Weights of a small GPT-style language model, trained from scratch on English Wikipedia.
Size: 24 layers, MLP 640 GeGLU, vocabulary 2611, 10.4M parameters.
Training: a variant of Muon for these matrices, 555M tokens, 8461 steps.
Each number is 128 + 24 x the weight over its row's rms, rounded and kept within 0 to 255. Layers, rows and columns count from 0. The size above them is the row's rms in percent of the matrix's.

# layer 14 MLP gate, 640x160, rms 0.165, rows 175-229, columns 120-159
size [ 93  98  97 110  98  96 114 101 107 102  91  95 108  85 105 109  95  97 106  99 102  91  95 105 100  96 111  85 106  87 103 112 113  97  99 107  99 102  87  95 104  97  85  87 102 109 100 112 102 100 108  98  97  90  97]
[[126 154 116 131 131 122 103 115 154 169 122 143 129  77 163 135 137 119 131 163  89 130  67 133 119  91 132 102 116 104 154 101 152 108  83 145 111 137 114 151]
 [115  94 130 130 110 145 119 162 137 104 121 159 148 125 132 126 148 131 137 116 118 116 127 115 118 132 158 180  78 138 122 102 139 125 124 138  85 147  98 100]
 [128  84 113 145  97 166 137 127 126 137 155 126 186 147 110 132 148 144 140 113 153 120 162 119 135 112 146 136 124 133 116  99 154 152 185 117 103 118 110 132]
 [116  94 118 130 160 144 124  91 118 139 160  88 126  78 153 107 126 119 135  82 151 137 153 122 121 120 131  80 116 132 142 106 105 110 121 123 114  54 141 101]
 [153 114 177 143 122 117 110 120 162  93 144 138 115 137 180 123 129 109 163 121 123 117 142 126  94 129 107 135 160 139 143 132 139 155 131 152 158  87 137 110]
 [139  99 106 118  95 166 204 149 135 104 173 135 119 162 126 145 145 113 112 142 163 175 135 143 124  89 113 118 146 168 130 128 102 172 136  99 136 127  70 154]
 [189  62 121 126 128  91 104 121 142 167 101 144 125 134  73 145 171 132 119 145 109  99 139 163 149 107 161 134 135 168 107 130  96 150 145 161 138 155 153 101]
 [154 140 103 110 129 108 112 127 171 148 135 100 113  91 172 129  81 121 118  99 128 122 183 130 124 157 115 141 144  73  56 107 126 182  80 150 146 131 118 116]
 [125 135 136 140 144 175 147 139 129 143 124 192 146 138 118 137 150  99 114 126 116 152 155 132 100 104 149 115 120 107  90 174 104 149 116 184  94 109 129 131]
 [129 149 158 116 144 168 129 101  93 126 121 112 143 132  93 116 120 103 137  84 134 141 141 126 136 153 163 157 131 108 108 114 135 107 107 128 108 143 110 170]
 [150 103 126  80 112 160 116 114 132 149  75 104 140 105 139 124 115 167 113 102 178  97 188 144 125  98 115 130 112 110  89  95 137 115 135  78 134 108 111 121]
 [131 144 140 136 116  95 116 139 105  84  98 179 165 101 128  95 148 150 147  99 122 129 134 105 114 138 116 165  92 140 160 137  99 107 111 129 144 138 124 145]
 [128  94 107 123 122 138 117 153  90 133 162 130  97 121 116 177 120 143  92 117 141 155 120 128 178  99 153 161 126 141 111 117 125 153 142 153 132 105 119 105]
 [ 74 145 119 136 118 111 132  98 127  81 150 136 121 112 112 171 120 150 167 156 139 113  77 133 112 140 130 154 116 123 130 149  97 139 123  98 176 130  78  82]
 [ 64  97 105 116 137 124 120 162 137 134 107 115 133 130 148  94 178 136 106  97 116 131 129 121 193 124 135  81 134 129 133 136  90 111 108 131 121 157 115 137]
 [ 99 139 124 119 146 122 119 136 110  97 139 104 144 109 119 152 124 124  92 163  91 159 145 152 151 150  99  99 122 120 115 116 183 109 155 165  79 133 116 112]
 [179 130 123 106  67 118 112  90 117  94 172 107 170  97  94 137 146 136 147 128 157 132 130 164 130 108 171 134  98 145 128 132 134 102 138 142 105 124 148 150]
 [160  92 115 125 120 103 132 110  86  63 101 129 129 128 134 111 157 125 130 132 138 130 124 133 133 100 108 145 122 122 146 106 122  95 122 144 163 146 125 129]
 [138  94 118 169 139 146 143 137 135 109 161 169 107 140 121 132 132 136 112 129 111 111 112 165 118 132 131 139 111 125 118 112 108 129 102 147  97 161 109 103]
 [130 157  94 124 137 121  94  76 110 162  99 118 143  98 129 118 150 111 119 167 102 158 115 116 132 124 116 131 102 151 111 159 129 139 142 127 132  93 100 153]
 [142 124 160 134 121 163 142 142 137 120 140 110 110 168 113 138 106  96 147 147 131 114 157 103 126 110 139 114 158 104 133  81 107 127 139 147 141  92  76  94]
 [153 151 125 112 187 162 127 151 113 132  65 126 169 117 131 120 119 107 172 113 152 129 114 148 170  99 143 106 107 147 156 128 149 166 140 173 192 169 153 151]
 [130 132  89 110 112 135 107 109 109 115 137 109 156  93 172 126 135  78 130 162 133 136  90 218 127 148 134 180 125 170 133 101 121 114 132 129 151  92 157 130]
 [137 104 123 145  93 130 121 134 123 152 121 132 114 152 117 132 133 115  69 137 116 106 108 158 106 121 118 142  81 163 117 112 123 117  72 112  80 117 105 121]
 [136 167  99 132 173 119 108 110 148 160  83 126 131 120 134 139 159 137 103 115 110 113 154 140  94 102 115 149 116 131 152 120 139 128 132 143 191 183 129 104]
 [128 154 173 136 149 138  97 125 110 109 120 138 140  94 125 165 110 141 116 119 133 102 147 114 138 102 104 174 160 166  93 137 135 137  91 115 124 105 125 154]
 [187 129 105 120 129 121 173 157 136 121 143 118 134 136 102 164 147  88 101 116 139 102 157  76 147 104 168 125  74 103 127 117 166  97 106 147 130 132 153 129]
 [ 96 122 123 129 150  82  97 157 101 122 108  87 108 103 105 138 143 144 151 106 139 112  85 125 153  76 115  89 119 102  97 153 119 121 148 138 199 112 154  87]
 [141 118 131 174 134 122 142 135 169 136 128 149 177 131 147 147 142 128 115 154 147 121 125  88  89 126 121 119 119 125 137  89 116 163 124  81 127 132 153 155]
 [ 95 105 101 130 126 133  98 107  83 119 154 130 103 146 163 114 112 141 112 155 134 103 181 158 137 121 169 121 105 103 133 129 145 115 121  82 156 141 129 121]
 [117 119 128 152 144 157  98 157 138 137  86  87 124 119 141 134 136 171 165 151 138 136 112 128  73 118 110  71 150 137 135 151 112 115 145 128 127  78 123 115]
 [103 110 119 122 166  91 116 107  98 131  89 119 118 122 132 106 141 127 130 103 116 108 111 167 113 137 131 162  60 137 132 111 184 134 143 172 152  98 111 114]
 [121 137 118 119 137 120 166 131 116 123  93 159 101 108 113  79 126 108 105 110  61 120 119 125 179 100 113 123  96 166 111 125 117 138 120 131 131 169 150 123]
 [119 103 152 154 146 114 118 131 125 112 123 161 151 118 159 153 135 110 144 160 109 112  92 139  65  92 140 122 141 173 106 109 120 115  99 106  94  94 103 161]
 [128 116 152 118 141 133 111  89 131 122 121  95  92 132 122 117  57 167 123  78 112  85 139 111 139 130 137 146 118 111 130 161 115 122 117 118 131 100 120 145]
 [149 129 117 139 141 126 183 137 118  93 156 125 159 137 108 126 109 114 131 152 113 147 119 125  99 130  80 142 103  99 134 161 160 107  79 142 107 113 124 146]
 [136 113  87 171 144 103 106 104 104 112 145 140 102 140 120 166 128 181 188 113 109 120 123 140 122 112 101 173 154 135 113 130  95 123 135 117 122 127 157 119]
 [136 119 129 167 130 146 145 119 115 117 110 176 124 102 149  91 147  92 130 143 146 134 119 108 151 127 120 105 113  61 113 131 113 158 143 164 129 178  98 119]
 [139 125 128 130 134 126 137 124 160 147 140 151 109 122  99 110 169 115 132 112  71 120 104 119 122 122 102 135  95  90 129 135 157 138  86  72 117 121  98  85]
 [158 154 117 137 163 117 106 102 114 107 149 115 117  98 122 128 153 139 109 108 104 112 123 178 136 110 142 112 115 129 111 110 101 145 120 135 112 172 185 158]
 [127 170 136 161  98 103 104 125 133 139  88  90 114 150  89 143 184  97 161 127 132 117 156 121 141 109 134 136  97 132 114 142 110 118  93  97 126 146  88 129]
 [111 125  42 131 102 113 110 123 162 149 143 125 122 117 122 154 131 132 171  86 111  96 152 132  92 118 130 117 177 126 131 141 108 129 128 150 152 128 119 133]
 [141 109  89 141 129  97 153 118 133 144 109 162 108 108 135  79  96 105 147 148 123 137 123 110 126  93 108 177 142 109 148 139 142 148 167 114 101 135 125 135]
 [137 117 141  99 150 114 114 142 169 194 123 144 123 127 110 140 108 133 122  99 124 102 116 130 138 115 117 171 142 146 123 129 143 154  97 137  71 136 140 135]
 [153 112 113  86 120 120 111 129 104  98 119 155 136 157 117 129 111 113 123 183 109 155 173 170 104 122  98  96 170 106  88 101 101 144 143 164 125  75 144  98]
 [ 92 124  78 128 110 133  64 163 128 145 102 157 123 128 105 118 117 104 142  90 144 162  81 132 132 101 149 157 127 146 108 115 159 121 118  90 126 172 158 105]
 [124 126 144 152 169 111 151 148 177 122 161 176 132 186 141 156 161 159 125 113 147 129 109 130 119 115 132 168 134 126 105 120  63  95 116  96 199 162 128 145]
 [147 209 114 130  55  96 142 128 112 164  75 158 126 126 127 116 145 136 120 137 104 100 156 126  79 107 142 128 152 134 119 106 139  94 143 134 137 135 101 117]
 [132  88 121 107 122 129 125 134 114 113 121 130 121 117  87 107 107 122 166 127 110 131  89 153 167 107 154 139  78  77 147 118 153 111 119  86 131 121 111 156]
 [159 116 105 100 169 133 112 171 126 113 119 160 120 119 179 137 134 154 124 114 131 149 156 122 125 101 119 127  97 152  85 132 125 113 153 133 146 124 109  93]
 [104 156 128 124 105 142 109 115  98  90 142 137 136  95 142 106 131 130  77  95 149 138  95 161 114 135 129  99 158 147  97 111 115  85 110  88 115 131 132 139]
 [131 149 124 157  69 135 125 123 172 100 148 120 147 101 143 128 152 149 120 130 127 128  99 117 141  78 122 148  85 137 141  75 128 130 127 136 142 125 112  66]
 [ 99 103 148  90 109 139 115 165 139 130 120 102 119 137 138 106 150 105 143 149 112 103 165 114 125 142 124 126  87  85 125 176 170 134 126 109  86 184 110 131]
 [122 115 143  90 131 151 123  88 156 116 110 157 115 153 110  96 158  95 171 178 110 160 127 121 120  81 137 145 121 145 128 130 164 138 103 144 123 133 122 104]
 [112 121 146 156 137 117 152 182 149 116 181 133 115 130 124 133 138 126 132 171 139 114 153 105 123 102 144 133 133  97 100 111 122 180 103 122  97 131 105 141]]
# layer 14 MLP up, 640x160, rms 0.159, rows 175-228, columns 120-159
size [ 91 100 105 103 112 100 111 103 107 101  93  96 116  92 105  91 100 101 107  93  96  89  95 102  96  95 108  82 113  91 107 110 112 100  92  97  99  96  97 100  93 102  97  98 100  99 109 110  98 115 107  99  99  85]
[[118 156 109 165 152 136 119 150 133 103 139  94 142 141 135 112  99 170 121 121 148 105 148  86 138 124  94 175 147 161  90 129 175 168 151 141 139  80 129 138]
 [155 111 137  97 106 128 128 160  90 144 155  94 123 150 120 168  95 139 135 148 156 161 107 139 119 152 104 112 137 122 129 109 151 181 112 136 111 120 128 171]
 [153 146 124 204 138 101 170 107 164  71 106 135 164 130  91 128 161 128 160 143 131 144 114 123  90 122 121  90 133 161 125 141 114 125 124 119 186 114 127 154]
 [131  96 108 113 154 104 109 125 118 131 136  90 149 133 122 118 110 130 166 118 158 117 130 135 130 145  85 110 130 140  73 148 128  98  75 137 102 134 133 110]
 [ 95 117  94 113 123 101 114 111 108  97 130 110 130 100 164  88 127 102 116  72 166 139 117 114 145  97 138 136 140  98  86  82  88 141 127  97  98  95 128 128]
 [138  93 148 128 125 183 147 123 116 106 160 120 140 123 162 108 121 167 134 112 118 171 154 118 153 123 114 138 170 120 105 110 126 119  95 122 128 132 130 157]
 [163 107 114 119 162  99 145 135 118  90 145 130 112 108 134 153 135 136 154  87 167 146 132  89 128 136 123  95  95 156 121 133 132 119  82  81 116 126 114 117]
 [173 116 140 104 119  74 117  73 164  64 141 133 102  99 113 157 112 158 102 160 103 132  86 121 135 106 146 114 114 112  93 116 136 154 177 120 149  93 111 135]
 [128 147 141 127 120 157 138 105 141 172 151 137  99 124 118 139  95 153 221  91 158 130 152 138 119 131 127 165 136 151  98 147 140 150 115  84 158 106 102 129]
 [130 126 133 120 137 124 131 122 101  97 134  90 153 148 123 157 112 122 121 101 185 100 148 106 101  77 128 164 165 159 157 120 110 126  93 155 101 104 147 124]
 [110 155 142 179 105  88  86 117 126 120  88 100 136 124 141 131  96 121 153 124 113 105 123 132 122 136 127 155 124 119 157 115 146  85 166 131 125 143 131 137]
 [135 201 102 105 134 118 114  91 118 126 131  95 101 147 123 106 168 118  92 123 149 119 142 120 129 139 132 123 190 133 134 101 168 123 129 125 147 138  75 122]
 [141 137 122  98 139 113 120 103  92 113 121 133 121 116 133 110 142 158  82 103  84 153 136 112 147  73 149 103 153 117 107 105 105 154 112 123 102 124 137 127]
 [140 126 185 155 128 115 144 119 163 105 169 181 139 130 177 120 113 107 133 100  74 142 155 145 108 143 121 187 141 153 122 141 139 123 142  99 151 125 150 119]
 [133 124 105 106 114 165 137 179 127 102 119 154 114 154 177 142 140 191  67 136 120 108 109 139 155 147 146 117 147 139 106 153 129 103 107 160 135 124 103 163]
 [152 151 149 143  84  95 144 112 141 118 144 128  89 140 163 165 136 124  98 137 139 158 139 160  89 131  66 143 158  94 121 110 129 130 117 150 133 122 102 100]
 [104 166 128 129 106 131 110 179  93 122  99 159 164 135 130 142 156 152 145 139 117 107 107 120 123 137 175 111 128 165 146 138 117 126 105 141 114 149 177 169]
 [120  99 143 169 105 170 127 122 129 130 135 163 117 112 140 182 145 107 113 138 137  75 144 138 154 112  89 130 140 141  88 147 107  99 131  94 150 168 162 111]
 [129 104 125 168 144 125 159 184 111 164  98 102 135 180  94 135 107 141 154 129 121 139 105 110 113 133 154 114 116 150 127 137 172 109 129  85 121 132 129 183]
 [145 144 118 136 144 106 118 138 132 174 124  86 118 162  96 119 136 139  88 114  90 158 133 143 152 160 130 125 127 153 132 144 137  48 117 143 102 102 122 123]
 [106 154 154 124 100 120 132 163 154 156 165 130 138  98  92 142 137 155 129 127 140 161 133 141 141 188 153 111 109 159  89 117  90 164 129 117 137 121 139 130]
 [123 134 106 157 194 136 141 165 163 148 138 126 148 117 122 137 152 169 177 174 136  99 118 107 106 123 108 143 123 131 134 110 150  88  47 152 164 172 124 126]
 [138 141 159 127 143 141 153 133 134 135 111 120 132 131 130 104 144 139 167 133 172 134 129 143  93 154 167 144 142 108 102 112 108 124 130 146  86 130  76 163]
 [163 128  99 103 106  94 140 106 121  91 111 100 128 161 151  91 145 120 123 107 149 103 121 128 120 137 108 157  78 106 164 114 153 143 158 107 134  97 178  78]
 [117 121 113 173 158 147 122 129 138 157 117 117  79 127 138 114 102 113 112 122 136 128 159 168 104 132 175 168 107 127 133  92 143 148 126 153 109 125 153  66]
 [118 107 119 140 123 132 162 113 134 147 143 112 139  97  86 136 126 152  90 178 105  94 158 135 130 112 118 125 132 125  68 163 171 167 135  97 173 156 103 151]
 [132  97 124  82 143 132 134 153 152 118 144 159 100 127 124 149 150 127  78 120 101 133 121 111 100 140 143  97 131 155 147 138 105 114  91 133 138 114 117 108]
 [148 124 164 138 155 154  91 129  87 146 143 128 125 156  94  61 129 109  99 139 134 106 130  95  98 146 102 120  93 107 104 125 113 160 158 123 156 132 108 163]
 [154 133 117 157 100 121 143 105  93  79 142 125 102 121 113 132  99 147 107  88 141  88 127 131 134 155 126 155 148 149 121 171  92 170  93 126  91 160 159 131]
 [152 127 130 134 131 127 117 105 105  97 126 114 109 138 162 162 137 129 119 167 135 165 140 121 122 103 159 143 128 126 132  99  91 166 143 119  82 141 147 139]
 [133 117  95 148 149 119 118 130 121 150 106 136 149 105 102 131  88 115  97 126 131 166 111 133 138 110 148 145 120 129 138 156 122 175 111 110 138 105 104 115]
 [ 91 117 115 129 121 133 139 136 143 151 106 172 150 120  89  93  94  92 113 150 145 120  93 122 119  98  90 107  83 159 107 117 152 125 122 147 144 103 136  79]
 [125 121 112 145 149 166 122 121  89 127 104 137 120  81  96 104 124 124 126 106 116 126 162  98 113 139 118 123 123 135  79 139  98 156 140 104 151 150 151 151]
 [158 151 139 130 159 118 128 119  90 150 157 120 121 151 147 129 150 136 119 158 193 119 156 150 127 118 147 126  99 136 112 100  69 164 161 160 140 133 112 100]
 [137  72 128 106 111 141 108 103 114 113 126  88 159 136 141 127 147 176 114 123 113 140 134 142 112 139 107 144 126 129 113 131 140 138  95 100 105 128 102  87]
 [130 156 142 140  96 130 124 159 109 110  87 109 150 114 127 174 121 118 110 108 155 118 156 154 119  93 176  91 159 100 174  99 136 146 124 168 144 134 139 124]
 [125 139 119 169  79 158 130 133 155  98 115 111 121 157 119 136 140 139 112 185 113 110 120 113 116 115 170 152 147 133 169  83 146 150 168 120 133 131 112 124]
 [143 194 106 128  96 135 151 104 143 144 140 157  98 112 146 138 157 179 119 129 135 141 103 111 108 129 112 113 134 142  95 112 140 148 119 145 131 135 118  86]
 [134 138 123  92 155 147 144  80 117  89 121 126  62 123 156 149 109 114 133  89 146 129 107 112 143  84 105  79  96 127 126 128 174 143 154 155 150  94 135  74]
 [106 125 155 111 119 130 114 129 111  97 135 121 142 141 141  78 123 144 176 189  77 144  64 155 100 142 136 121 147 116 148 106 135 113 162 138 138 165 149 130]
 [123 120 189 154 121 134  98 124 125 177 148  56 169 142 120 146 116 133  96 164 175 130 119 126 158 131 151 155 135 141 113 159 167 138 120 172 141 137 162 140]
 [146 107 126 129  86 139 142 145 158 127 109 101 116  75 140 145 112 130  71 109 122 128 106 123 140 137 133 107 183  98 141 121 118 122 128  81 110 106 157 112]
 [181 125  98 162 119 127 145 151 118 130 103 122 169 144 142 117 124  90 183  97 164 141 110 135  97 152 135 161 120 193 145 117 140 145 123 123 150 116 116 141]
 [ 82 143 138 168 129  85 177 135 135 115 130 161 100 114  82 115 146 151 107 144 154 123 143 143 118 171 132 141 144 133 177 158 108 117 130 174 205 108 166 129]
 [154 135 136 113 134 126 106 121  87 190 174 119 111  89 179 107 141 144 146 138 137 128 175 136 123 153 138 131 125 133 158 137 173  99 184 108 147 131  86 154]
 [132 110 121 123 138 148 135 153 131 104 122 157  80 113 162 113 124 131 155 125  70 157 155 138 119  81 107 164 168 124 139 128  89 139 100 160 122 112 124 141]
 [157 113 113 119 125  90 144 113 126 114 114 139 146  68  94 117 147 153  97 115 115 125  88 120 124 168 138 175 143  89 111 124 131 128  92 157 134 148 138 139]
 [149 100 141 128 123 110 122  94 129 132 112  86 130  72  86 132 152 113 109 125  98 115 115 147 166 157 144 120  89 129 129 121 126 137  92 154 111 100 169  61]
 [160 149 144 105 108 104 107 161 119 139 117 132  88 114  98 147 114 115 145 105 142 111 159 121  87 106 118 104 153 121 135 140 181 133 105 138 102 146 104 140]
 [104 149 121  91 119 113 145 122 123 145  91  86 129 144 108 139 119  87 120 117 126 122 105 124 150 130 168 127 120 116 133 110  86 175  96  82  88 126 121 110]
 [125 108 140 133 134 137 152 116 129 113 128 157 133  90 111  91 109 166  74 149 110  94  75 133 122 156 136 160 103 124 119  86 151 129 138 103 121 105 117 149]
 [116  92 107 122 119 150 113 119 126  97 143 120 103  89 128 118 125 134  92 145 112  83 140 140  73 129 126 150 118 169 114 137 141 195 109 104 131 149 127 137]
 [142  92 111  82 120 170  95 146 115 106 156 130 125 147 141 127 103 129 124 160 128 114 153 120 110 150 111 111 142 166 158 150 109 103 207 111 143 140 138 100]
 [108 120 100 143 101 156 114 139 124 111 146 111 140 176 164 131 146 115 112 134 158 155 144 103 114 146 143 120 100 135 103 103 158 147 159 142 136 109 117 160]]
# layer 14 MLP down (transposed), 640x160, rms 0.102, rows 175-228, columns 120-159
size [ 93 112  95 104  98  75 109 103 108 102  88  97  87  79 106 104 107 103 104  90 104 103  96  97  91  98 108  85 105  97 109 112 108 108  89 105 102 104 108 102  96 107  84  70 101 105 103 113 102 105 112 104  93  90]
[[157 139 130 150 110 163 122 141 120  72 180 102 121 130 150 101 117 186  93 111 131 117 116 126 143 113 134 111 113 108 144  94 133 125 160 104 127 135 171 177]
 [151  88  96 158 115  58 123 139 141 129 128  88 162 148 139 142 159 190 107 131 164 121 108 108 115 168 139 126 131 141 114  94 103 103 146 122 105 165 107  84]
 [129 143 137  80 139  99 107 135 132 150 118 131  78 126 133 114 102 150 142 114 118 137 135 131 127 122 143 138 163  85 101 125 103 108 126 152 146 143 141 185]
 [115 109 162 139 116 102 178  88 118 134  97 139 137 159 120 123 133 109 116 105 114 145 109 113 150 142 163 131 107 195 132 139 126 178 150 120 148 106 139 125]
 [142 128 146 116 112 129 149 140 101 127 138 151 120 161 152 118  93  89 168 141  95 125 124 107 112 137 120 145  85 153 128 126 160 124 151 151 145 140 138 133]
 [124 135 128  91 107 151 179 132 137 151 140 113 146 144 130 170 138 140  90 128 131  77 127 111 177 126 134 124 113 166 162 123 117 173 150 102 152 114 104  85]
 [128  89 116 130 143 131 124 151 160 130 128 165 126 135 124 116 133 128 140 160 106  97 124 173 134 114 109 105 113 161 102 118  91 109 150 170 142  88 141 139]
 [128 137 116  78 151 179 145 166 132 150 171 115 128 186 107 125 131 137 129  73 121 129 120 118  80 112 109 142 113 159 151 125 127 111 129 126  95  99 167 129]
 [107 141  85 134 150 148 158 139 146 155 118 130 165 165 111  91 151 181 121 122 146 128 141 103 130 137 145 136  88  81 143 105 128 103 114 121 130 139 102 124]
 [130 127 122 109 148 133 132 126  76  90 168 138 112 112 125 107 115 148 158  95 133 104 114  82 153 163 127 133  95 123 185 119 124 145 103 126 118 121 131 132]
 [156  60 128 126 109 128 129  96 111 149 185 174 123 122 148 155 148  98 123  86 119  95 142 118 138 140 133 128 142 105 108 141  96  95  68 144 124 122 123 155]
 [163 134 159 127 130 171  90 136 127 137 107 111 135 101 169 133 147 140 110  93 169 148 102 106 121 116  97  99 110 132 108 112 155 149 120 118 132 170 110 154]
 [ 81 133 151 112 140 146 168 101 114 139 146  99 108 129  84 111 127  94 119 139 147 138 143  96 144 115 172 158 116 172 142 110 131 144 157 133 104 124 110 112]
 [ 85 132 100 116 121 149  88 137 150 138 109 111 120 114 142 134 109 185 144 154  86 106 109 148 169 115 163 126 119 120 105 124 171 121 128 103 159 122 131 128]
 [126 126 154 127 116 138  93 137  79 177 142 118 108 133 109 138 163 102 105 153 134 143 203 128 155 143 121 144 124 123 104 165 100 124 146 131 161 145 177  91]
 [107  97 116 135 115 104 145 146 107 146  97 117 137 136 151 136 148 130  55 136 110  88 144  79 140 136 116 130 159 160 141 157 126 132 144  96  95 104  88 115]
 [149 146 140 116 112 111 100 134 110 136 106 122 113 141  97 123 132 137 132 132 128 165  99  91  88 106 109 100  97 170 150 126 144 137 115 135 117 173 114 145]
 [129 148  95 160 138  94 108  94 112 107 137 100  99 136 176 101 163 156 195  74 138 132 166 129 113 133 132 104 140 152 161  89 141 158  87 121 110 113  86 112]
 [138 133 109 150 153 125 143 139 110 115 144 170 135  94 129 126 163 127 115 118  71  97 123 175 127 111 144 145 173 110  98 177 126 119 126 157 115 142 119 114]
 [134 120 116 112 117 125 144 113 116 166 104 127  87 125 158 113 137 136 139 131 143 117 133 161 136 130 135 115 128 178 137 123 139 118 147 133 116  98 125 162]
 [179 129 115 162 183 107 104 118 130 144 111 178 132 120 122  94 122 146 135 140 172 119 125 115  62 168 128 139 112 146 164 101 138 123 131 126 147 126 112 150]
 [171 123  89  90 162 104 166 125 133 126 157 117 139 124  92 130 107 121 155 141 143 111 156 135 145  83 129 112 111  96 129  91 100 173 110 169 158 150 109 115]
 [125 119 128 109 161 104  94 126 150 114 110 159  91 107 142 121 125 114 120 103  90 128 140 122 121 144  84 141 133  97  85 136 107 127 110 145 149 105 156 161]
 [112 166 136 181 132 154 110 172  81 121 119 126 116  94 190 113 105  96 151 143 116 148 170 102 128 135  89  76 118 130 135 127 136 113 164 119 152 106 139 119]
 [131 133  68 122 149 101 137 109  88 130 141 157 164 113 150 154 124 133 126 127 127 138 163 116 150 141 141 156  92 136 110 152 125 102 135 109 150 150 143 165]
 [105 156 147 159  60 104 154 134  74 101 136 130 153 112 104 157 114 128 113 122 113 135 116 107  76 157 118  88 108 122  96 129 166 116 170 165 150 120  92 151]
 [158 160  92 107  95 123 141 163 114 135 118 180 162  81 115 138 124 121 158 105 131 147 124  81 119 145 107 136 126  92 146 127 155  93 155 174 115 143 118 140]
 [117 154 101  97 147 180 122 108  72 122 129 160 160 109 138 134 120  70 110 111 120 140 111  77 141 119 143 105 154 127 139  89 128 159  92 138 131 131 110 101]
 [140 144  92 106 133 150 142 178 122 163 135  70 141 124  95 149 154  80 125 134 135 159 147 122 121 122 149 105 111 129 146 112 110 123 162  89 115  98 144 109]
 [ 91 118 108 150  98 140  98 111 110  98 107  95 102 105 130 147 116 131 115 146 164 119 116 139 158 107 163 128 160 157 134  97 114 135 110 107 134 130 133 159]
 [159 100 167  86 145 156 159 122 109 120 126  95 146 114 110 159 138 141 150 161 157  98  87  84 120 114 129 114 121 152 142 110 113 105 150  93  85 103 173  97]
 [115 165 163 121 139 123 107 106 140 123 125 120 102 143 118 132 158 104 119 145 111 124 138 146 116 104 127 159 102 141 113 135 127 197 158 165 126 143 134 146]
 [ 95 147 120 127 178 143 132 136 112 137 145 115 115  92 118 120 179  95 131 124 107 152 109 132  81 126 153 162 156 162 130 129  99  96  80 137 120 123 144 140]
 [ 85 174 160 104 163 111 176 141 142 123 114  90 143 114 132 146 106 138 148 104 122 111 141 160 115 124 160 162 111 140 102 155 139 116 105 158 155  97 127 106]
 [124 159 135 154 128  92 114 117 121 144 163 142 101 124  90 123 105  96 136 122  99 129 112 153 155 130 113  99 173 101 146 121 137 105 153 148 147 116 115 117]
 [102 186 177 142  91 163 128 107 110 157 114 103 124 188  97 147 115 127  93 157 122 172 142 114 116 121 158 122 138 139 152 125 113 125 125 166 117 172 127 110]
 [108 138 122  85 124 171 153 124 120 120 120 141 161 153  61 122 135 102 160 129 108 111 112 117 125 125 106 163 148 123 114 104 135 118 184 172 126 118 174 127]
 [ 74 118 102  91 112 156 159 117 107 146 111 131 113 116 195 124 128  87 129 121 113  84 142 126 159 145 135 139 164 144 163 195  91 141 136 163 116 124 135 141]
 [142 140 105  52 127 178 143 115  50 117 151 109 118 103 110 124  78 121 115 154 157 127 115 140 104 114  62 122 175 113 121 136 168 124 133 146 148  89 136 110]
 [156 137 131 185 149 155 103 141 111 169  85  69  92 158  75 157  94 186  88 109 107 137 160 133 133 132  99 159 157 132 114 113 127  91 115 154  96  84 147 153]
 [124 128 133 154 107 153 136 139 138  71 113  99 133 130 140 157 126 105 168 110 178 129 116 108 100 128 133 136 115 134 168 145 166 110 122 133 122 142 132  97]
 [124  97 120 121 135 140  89 131 128 122 133 126 133 168 128 136  87 144 152  79 132 108  93 133 161 142 144 135 111 168 162 137 136 122 147 129 129 167 150 105]
 [137  98 140 141 102 106 101 159 128 124 147 157  94 113  99 100 122 118 100 140  79  97 100 156 144 151 174 100 117 113 104 113 163 164 127  95 141 182 170 159]
 [139 158 128  86 128 142 162 128 137 138 139 151 157 128 173 154 112 121 127 106 151 102 148 116 161  82 148 147 154 129 107 107 124 130 101 103 103 151  81 127]
 [126  94 157 187 107 154 138 154 138 128 101 197 112 128 110 127 130 204 126 143 142 114 159 126 126 113 142 132 140 120 138 121  74  93 108  90 116 115 176 110]
 [146 140  92 119 116  84 117  97 139 101 109 108 142 151 157 146 140 132 137 180 156 111 156 151 149 159 161 146 132 174 141 111 112 140 129 155 122 133 130  99]
 [142 115 143 116  74 155 159 143 113 116 154  92 104 105 178 128 153 119 115 156  90 128 132 156 145 160 150  98 201 120 164 142 122 120 102 154 151  69 122 159]
 [175 138 120 117 153 132  85 134 116 114 135 145 183 121 146 118 124 103 112 123 128 111 157 136 114 123 135 130 118 145 131 144 128 108 175 172 169 102 125 110]
 [140 141 153 131 131 110 153 145 129 124 136 108  67 132 136 117 117  96 102 121 150 158 148 127 160 104  85 114 132 125 146 161 114 140 171 173 120 173 152 147]
 [122 109 104 150 116 138 114 128 111 111 157 121 111 101 171 134 119 155 102 127 134 106 105 113 101 122 141 145 149 162 101 146 180 103 132 168 152 109 112 139]
 [155  90 119 126 127  94 142 124  71 128 160  59 121  90 130 158 121 104 144 143 142 135 125 106 131  95 166 105 103 142 112 155 169 155 154 128 122  74 122 165]
 [101 207 127 176 101 142 120 167 135 141 141 128  95 101 127  98 136  83 137 125  90 168  84 118 163  73 167 117 120 139 134 143 116 121 145 147 124 138 114 125]
 [129 160 122 170 119 156 132 126 126 119 103 141 102 107  88 114 128 113 124 117 144  96  97 115 125  75 110 131 130 169 149 111 123 137  99 126 136 122 144 151]
 [ 74 112 106 135 128 135 154 123  87 115 112 127 121 122  87 159 135 125 122  87 143 131 154 146 127 184 113 151 142  98 142 139  82 145 140 105  95 103  98 104]]